Part of a small language model's weights: RMSNorm before each block, 532M tokens.
Each number is 128 + 32 x the weight over its row's rms, rounded and kept within 0 to 255. Layers, rows and columns count from 0. Numbers have three digits each. The size before them is the row's rms in percent of the matrix's.

# layer 5 MLP gate, 1280x256, rms 0.0979, rows 1188-1204, columns 0-127
108:147091157129177159100070144121085153128156161255142149062108162081131189145155150159130104118144115148133082135190145175124104140133066092098075150087145147070133187150131145177104164189159122119180127133157123117138131128134164160125122102079121111151170091083136147180141164124137109136142179080161171107101178142185150151193132149100163109073123103105131118084133091158128133090054
101:202170127105157140108143152156144115115139127181082164117110175107137185100125074133097106166104161137135163111113202099130116092110104098118134144151175149121119102155118170075040095151119094108168115095130140125136121147092077144100153121133204162208143108132141149141145188146107176121134094105143125144133074061120184161145126137143097083161103147110139125153138146100108151081130
098:144097116109101089066124161130110109176137121123082093179160172129190102174084169112127130163152173127112159098205187121124143105164150099132084121045118142138122166145115131089126125148034101113177101092163150085134124164075190090149105144019150178169122136120123151121143079151113145131144119122131177115094093135118104166107138139154168073136126127146146100121112067190117072154154
103:128091161133117104132126168188170125120118155186137091160125173119131125180132115132064129137145128104117100133080148170136117111171109096119170095107182100136137163131115084094123151137107208147153149084206115122105143140148157127143075070106156176128131156123135193107091100159121136108097158209169191152156170110156093207153121114159165066070142160150128085127153084114106113165179
098:173170148104113094172080136088103107150129207166133122097139133158199122166180097126163129151149123179215096093180188156160093168076124119138115108110114086046095187116098150100136126136116099099139122141169124158114073118194176115119141133110113126125121041173111165167128186104144135190158093100110175083099134132122097155123188108151123110135146113035184095132051140151080111115111
101:123122126138146167102114170162127153048182137134095075076178175165141127125131110093127097122103091103125050084134175155123099144130140162152137146170157132145106086126163109146140105118099103115145098113166213153097070134074157115148096115156103131161086101162177147188107142118152135193119093197123078117124142105115116088138115095072133157112071165084130127122096079102152146131065
097:089179207200105143129175069098120128089119162114175068106104148141186148140149124089096095149166157152143124122127117067128121117111108120143147132110144169108089108055139166098087069118187052157173113163145150097162120203119133098146159145129173103106154145162141110056149124140151158080127155087053156159131098108156100191110174168104139193086119138080074173106145132180132056131086
100:096184114161164107172122163175129143140156131142134040098113120122133111124177141084078083107139146193107120077124136163150091134092164122123132132157146143129092189171148130156156103136101135109121081112137111151123130112117091153122124120092148123154097127146193144122123128087121093147178132114103161095216179108164143061169138146142232086150112158133147130051140132132135146157103
103:127064088100125084103143127129154143100173086128112134096088110115142095148057153158060091127117147112120061102116108120111097112152151133074077158140144134163110146129112176063092105119122132153052158101117167116181092161092159163113112132094158122137135154063167113144144147136118090101094143129123137137109112102114174151168125153125097167130079165082092119141158186099079107145124
104:161153124164137105146066147115150096156142146101109156143189059152147149088097147045141131212134149102139177124112107112094118148060154127138106112128115145095112123093113137079169094117179142143179143100101156117173155142121138161137107089092160178143056103087045133141142131084169087115112138123142128130111056091137092137125141119120132127153095178124078067096113171101092142078064
103:111167156156166137134148142150209126150190116187149116082111101150094114143147104117135137117129213119170084135146137142149117169076137099109113097056152111153091110166160142121081157123063114140144127104126120089102110090142174124119156125095142122137147102158088148144112148103153148134171092164176197105126120158177127181113109128135125160089149162146125108107138140108148125097088
100:129086085130115131139099137126191129137110172069064059076082125172100202123034159145093135086096097099131077090104125168115088153158121143139120109144110131150098144145143130112136152102087179102124121100145144104138097149130102129140135060133123124104131148144177160140116109144191146127084108156125075091059153176109080109131168125137083151111114107133129147138142130112148119138120
106:147113132078151149112144115182112132143148194138149129145171225183097155133165169116169100165141118158117078101116193107091162088135158127136107106121185147174131128154073127114132130074098111134145163135182171140142106143123171113105141108150163152143091075170129132144096150188180151139167131153105118129147076113138095156157190172145167115144045155123158116120150125133104125127059
101:104147145063170152164128109093165141120126109124197118062131137136134148097118138165075124111171135146142086094094132124149149122069191156105157135100166105209112117131101093178139078141120108108135122102130163085048110151098100181144125067111150182104164147105178136200143147138135166131050115135090124136115138186158118197082193105144139100130134173102130110117061079093074127108110
095:157096110195155183078149170168126088080115105164214159130127222120126143140121157142135158132176081102170074107087134094146100114082129114104102188095131057163056133138125149160145124182102083115155163178077107049077176117148183124113144170173104109180132127084173134098131075111134156134119089136106120178148187123160173162160127144128183175135137207107134112111069148145085147149120
099:134136123123116146162203107176107083115143148079151125131107104109148148119159109154156124167108080099173049142174157174110139137123072118110135102151157101106134099110070074142124163096112164146172053157144152145122105133136175094167091124129141077172134113126109176118108092148116127148071153137177155170180140126195072119122132114103130157120092122053057073137123132177114105120144
099:076119156155136145147153157157119114120148143114118062078179109133133152134178128133110135148173125179124161132141159168068048188158110108074108129104163060134147126174092157177069123175159119107140147109161211179090121131118096111215125123128176158081149069132140129132168124155150145094161102161095139130111170123122158082070143091167169182096094134063156162118154103158096118092093
# layer 5 MLP up, 1280x256, rms 0.0981, rows 1188-1204, columns 0-127
105:083113098125145134147114120088122116138174183135125133168118088168191090141113132125064078134073168093122153084080175135189105158144158124118124139098112124092124119128150077175127091042123164081092169140150109086093094119121112179079112112144086170141090077134110128109158149140144134115129106127170123105140132106130099149136113065134189084124069091120127087161108106122132183146189
099:173124125120173149148159145100121065128082120128171117162097151154085129174132174073207130156095189152158153130148134134118109080117161085147154072130060163069162186126118134129190176172101151157096114143136118130142137142145115070194092128107149117105125105154096115099126164098132065129135170096130112132088107156063082167139156161160124168103079091147098091140130091078118106121118
097:149131122114176119155184164080191153173095128136112134089080114127120118063135098140144123144179046128108137072118103113143163099119133171168137110111126056150137166174150128094118176082133176083095117126131132117109094127151118183137167114095142138107132111160117154062133130078092115158090145126070120089126136080123114081139095130105098108107105156086125179159134149109152075144170
102:177159169155107124087140108164130138149140143116123145137077185080080091162169148122131172129102139075062143116132124136116161149086196103112186103132126124142093141115124182104099152152115172149203124152131126133180132111167090026105149114162097092163157141141168114178106128154166100123085101091132130100126195122130084152141121152134177204194171051176098167104207137144161077100137
101:107180108109134208116079102149099167153078115121112155161098142129079115186143070159133104098120134120103121108115097150122153106163119124181104117137159123164114132135126083104117142147136157128081151149140090123104174149085121155086117089106170080085153157116191111079126131106204131132138147112112080187069141171125163103108083106143130095171136084127127157095170154076146155089123
096:141122142133165097064112101131162150187141127105099132107122120140110175069128131120096126101209104112141083126139174121118146161149179055126113154132127106129103123129169120082211154141092159218112140113138172071195146157109121081216156161182145095171134188158167142091129160149093226119140108182095097136164142144161095106135098117158138137124162104108174104111122146137125170102129
094:124151105151126115071192154093141083149159202081138088098103158136120123101096082142142115068108115136147059099105144095083150123154126170147141062080113110100103162120139107057071133085077125159178042145208154095147076081159102108136150087100162155141090185138081106139122169131152148196096153137106148121129127101157143136143152103160107095142167095136116146159182142180179116102135
103:131149129096149133101130106147114161160100210106123103129098166158106057158144136151129107108163107137107159079168118141167143115189151146134145136118085114126056155077087172153168184071176095074090162126131114155121138140143171152102138179150112100127132123178167098174118069126090125136096206137069175149192145113130163118109107126125128124132166178153162122097135123179069147100112
100:092071130096092077151190090191083032126058129126128163159161096100164128150106146168185098114189121157143053115165160076145176095157081116095110162113090094066191152142166135141143168116151156111163115150100150098130089121110101118130116140111120121100110147118182107157108132110151151188127162157077160107091141121138133180150084116085168093166076075139137059062153111151137148173160
099:190075175060096135161164138143173161155106143197122126106136127109175117135139125140169140116173175105107141129133174155144107156118155112112091174128159155168130183182108098072155132081119080141094162129139081132138118138112141083138115182079134138110172156197131132150128140118113087119200092098139110089144146197126120094077078164120107142140123155110065190128102076138077132138193
106:141116160124146094170049078124082104105071111131123137132161094102107109127087128115205095157156190145102137134091100110090133148125118111137134101106130129130124154121103117083131099133153113130141121095125163084114112100156091118042212071134137109123121148115129159125133163083174096109140145092086079093138112156142149175079159152141105129148156084107161122158151063084120070161106
104:104108127089149064102169106145123114117105143123046102133120166136167123144138094182159082165194054120140098108097153181131118116157159147149068085089188094116175156153146149130148133168209115080170138161098116133125167131160182159163186168131129109085097094149106078168100216106146154144145123079097135129133182138167112112121137164162128167110196107143123182133137204150127099143148
101:118129112095145188099113178134084088126111117113106120155108168237180132050152090083122144127087130129168148083124118120097086195078138138193173119119129115124081085121089102066129113114117114111180137105117136060129120114152122126120170121152128128160106115090130129147156130136125131138099100121107116207147114141083077118028129130043171097105129170115065088163159099170097105155148
100:162123019121033069122110125190133113183151092128153120141105127086136122135135153108091088100170111165105118085172125117154173138104150079108093177133112130126064106111188218148165074130134063093160147085078089100146095119098117122103091153143186111080168153137118134087140114148123098110109132091147187093126097153151107140105117091091124127122103085131082139186095086095099137135138
096:120155117100157135151125125115026125152167125142123153116117086132155126156159112134134102109075179161180139118101103120147118098173136195123124128163201178075154096116159126130182086132097109165172130133166216155147148065065157145137171119087138180147176093082093134098099113112112103157127125109130081138140114134129126087078108141111146115122115152117112215137189104145094130085104
092:122159100129127122128133129127096095131169151123081064115097116153152150166117111077106091122122127141126188125137113169214083156084112151109177125112107130048208127126149107174108120084142128152141084128120085106091093158057120144231129170068120120087140120098167142135133175156119148124130142110073178095085125158134101075128103116140182185090141139103123147144135124164112169124093
099:123132165123154142137155093137158107125128176080141179131081127143122088081232134130136127157145182140118121211176171090163135188170068119172109056141108090147095103142206105135153193169114145105208153147137172161091092173135122162148120091162150115152059103076090092185136136161156123190146116126144082106092125107126135119150162071174088156105116165119105160082112119123135046118167
# layer 5 MLP down (transposed), 1280x256, rms 0.0864, rows 1188-1204, columns 0-127
100:111176116108164161130165136143106125178170076094109071134097152127169129078140105143110124141165130085122132080082138098139137107130101099055137081142117126102111142083108085190118117110132129172133153131107180214162094133102105163100148152162134112149127144145115131141153204190122178120069173200128093095094104103064108185077114145112140108105122145107170128227136077128131089107191
098:125123171115099069061154161134153198168167118080128118152137121077064128124140166182126112139100121129137162104144161104070120130110134083099130143141140141166105173089140072162150122175113097133188077116146122164124119109120130152136133085148100134177141112139155137150088168139072147111130144161103176105091119107163105111128043099107103115135110070147138144186232170089122113123088
097:142178142071137162100123137161173110095132094125127137116129154100107141172138100135113133183103140145121156103096150158153165192092122094060134139181160135118082076102194105152075179094089145135094182086098084095088173163155142204107144165168174122100121117067155146169137091070149131090135142093122168101104146142152137165141175085093102095110122119067166106159074128145101149129182
097:163073123134117122117109047139069152157147100101137119133076161143127079122083109095147166188093115140120109137068122163092122146065109128138154130108108149134084181158140141145091133143115059153156149084135080160174153110155127096156038152115121081112160111124143117092155079168116106197147067126126114108117128147134100179156131115113190130171154138136106124168085139116098123070124
099:115122141124170139136063128157093143179087155107132182154108111163046120144099164150149105168138091095128143210098100055162128119152114150118179190154090152143084146128187131120194132121082163071091113122155191126129154109131194195127090101183134069071149128112145124108125089104113129068098081085133071125149131166121130148131077116098050149100104096126135109131164125114165182171121
098:121168132120109124114139097144106171091126161085146103148086110107115063146133090106109110107160155104145095075141151158098085074219145116162147098126138105138114097123086132146135125095136133138129090131103076139077093119139096178083148148094110143123077149165140145079136121105136079156101181113096158078130137139170122181124100104176119099114140133144128114173194113109164155125127
099:094147116109124106104132112156120115163091112114173111128152093157145100159127147128140112043162173128111131090123108125144156132090157153088141081103106164063188132135154136131169062148140095138080096181162140181067134167082156132096086150162133122165139108165057074076192154152106093100133165103203186131135102088117115138081160189136132113088107099148096130119159150087109086177171
103:042174057166131101123140111140101165086086154125133179138124152113142117113164103141134189140116158129105120157115072110141129117166175103135119159180094130127126175155134146164150151128132185120133087078141139168164142170086175084117136137123118094132079141124082158132132168138077118018121132181125140109144140094097147148146119180094128118090129102218109103138080112117177093171122
100:066126109108160090105089119160175161131124190142094102098139110124087087131129116137144206231119138140144094131133158116131141147097144204143095105119182072112095093138122122133202050123087099108111061164102102175079137080186121118112137174073143172139065152183128144105073117103112145135122123121142146085107133162186178162081117142131154114170112093083103073124108098155162116112151
098:110160149125131129144127239125071142131100154169113178119145073134151110166132078085199070180130148106090151144140102114107164131159104121108139177148091143127170111130091132108136167161175156138158072138117093120148142106060142126154152093144111133125105088126085135151141120163068093117144094090057120108147145190107148076119124119104146142110177159183147070144100133104090137103189
107:149080129139081154142127142187107132146049100166138096176096064150149099102114131117175046144152071172084143103127138108167124110148102141140159108089132119143143172096085171090105150123135139120127087185099092100159164126103085162086152121134146137120147145067177129101155092159149086096123167088075118083193163110124151143087140136100104106133161146077132091158104124121105155127143
106:122132160083150102141137148133108199126100102118153203160113148160142156159122111059118121170140127166099116135176137069045161086161089132106144163111125136134125110106096160084153103131109136104155147113205110120088103092144130121126168136147117095148117105114165077122170147139090116136074129137108126158115091068102154021113074154135182205097105127049175137156149113109135141098138
102:175107123117169112145135147118142066155121140094144130143064069128146113126119093157159156088116118097175101122095184161109139126115068115163099173058102143160160074145107106125099140102130127171132133070157165140120162191134096150114161138159124130191172123098177153149112101149128139126172097145166098186142168144175103143106190085100158139081119157062117168067197173099083115136171
099:128154106102111127142099119078117153165146084176075147137147139145112144180133163141074147111068130121147159100141097093173132110147197171174125088108220101099127095157068084117135158167103089148137101152127101128077156125160087131147081174117174164096107101158147097090154134150102178183140094092090177099130121133099160178116085128130117118117134100078102131089154143094140134185119
097:130138108166105122129099138179143159140155109120149123157137113124110156148122114103157171093118146167132097146125116106102131160146109163139088160101119110165149157080135106105159165199130153079110087125085126117127146117090084123164154138152122134086144143149101165118183126134056180098089088213130133096102134138150103094107124080130145169131118125116159135123124129134098140115128
094:134175124148160124054114077100164149146084119153158169156091134157138163159168063071093100121157163111120149099086121154105168116116115131114129216086116130124121138163087124182136062186111155143125156093106143150152153128147124089106091161132133077137117138160119154155141081165166132163127127164065127138167111128154148186122130116137144147099078124124177107125112157118144107116107
100:092098110140148101120118135150095100112162126130175134173126082121100130149121145114139125115115077099098098155192141089137135119165112131098119131154154163102157141066146177166160181093051120118117155131129165087126160101139143187183102123096140212114068120127102101146129122117169123141057160148117139161114141171156134133162078149189167124109135106188128171177137154136138067126100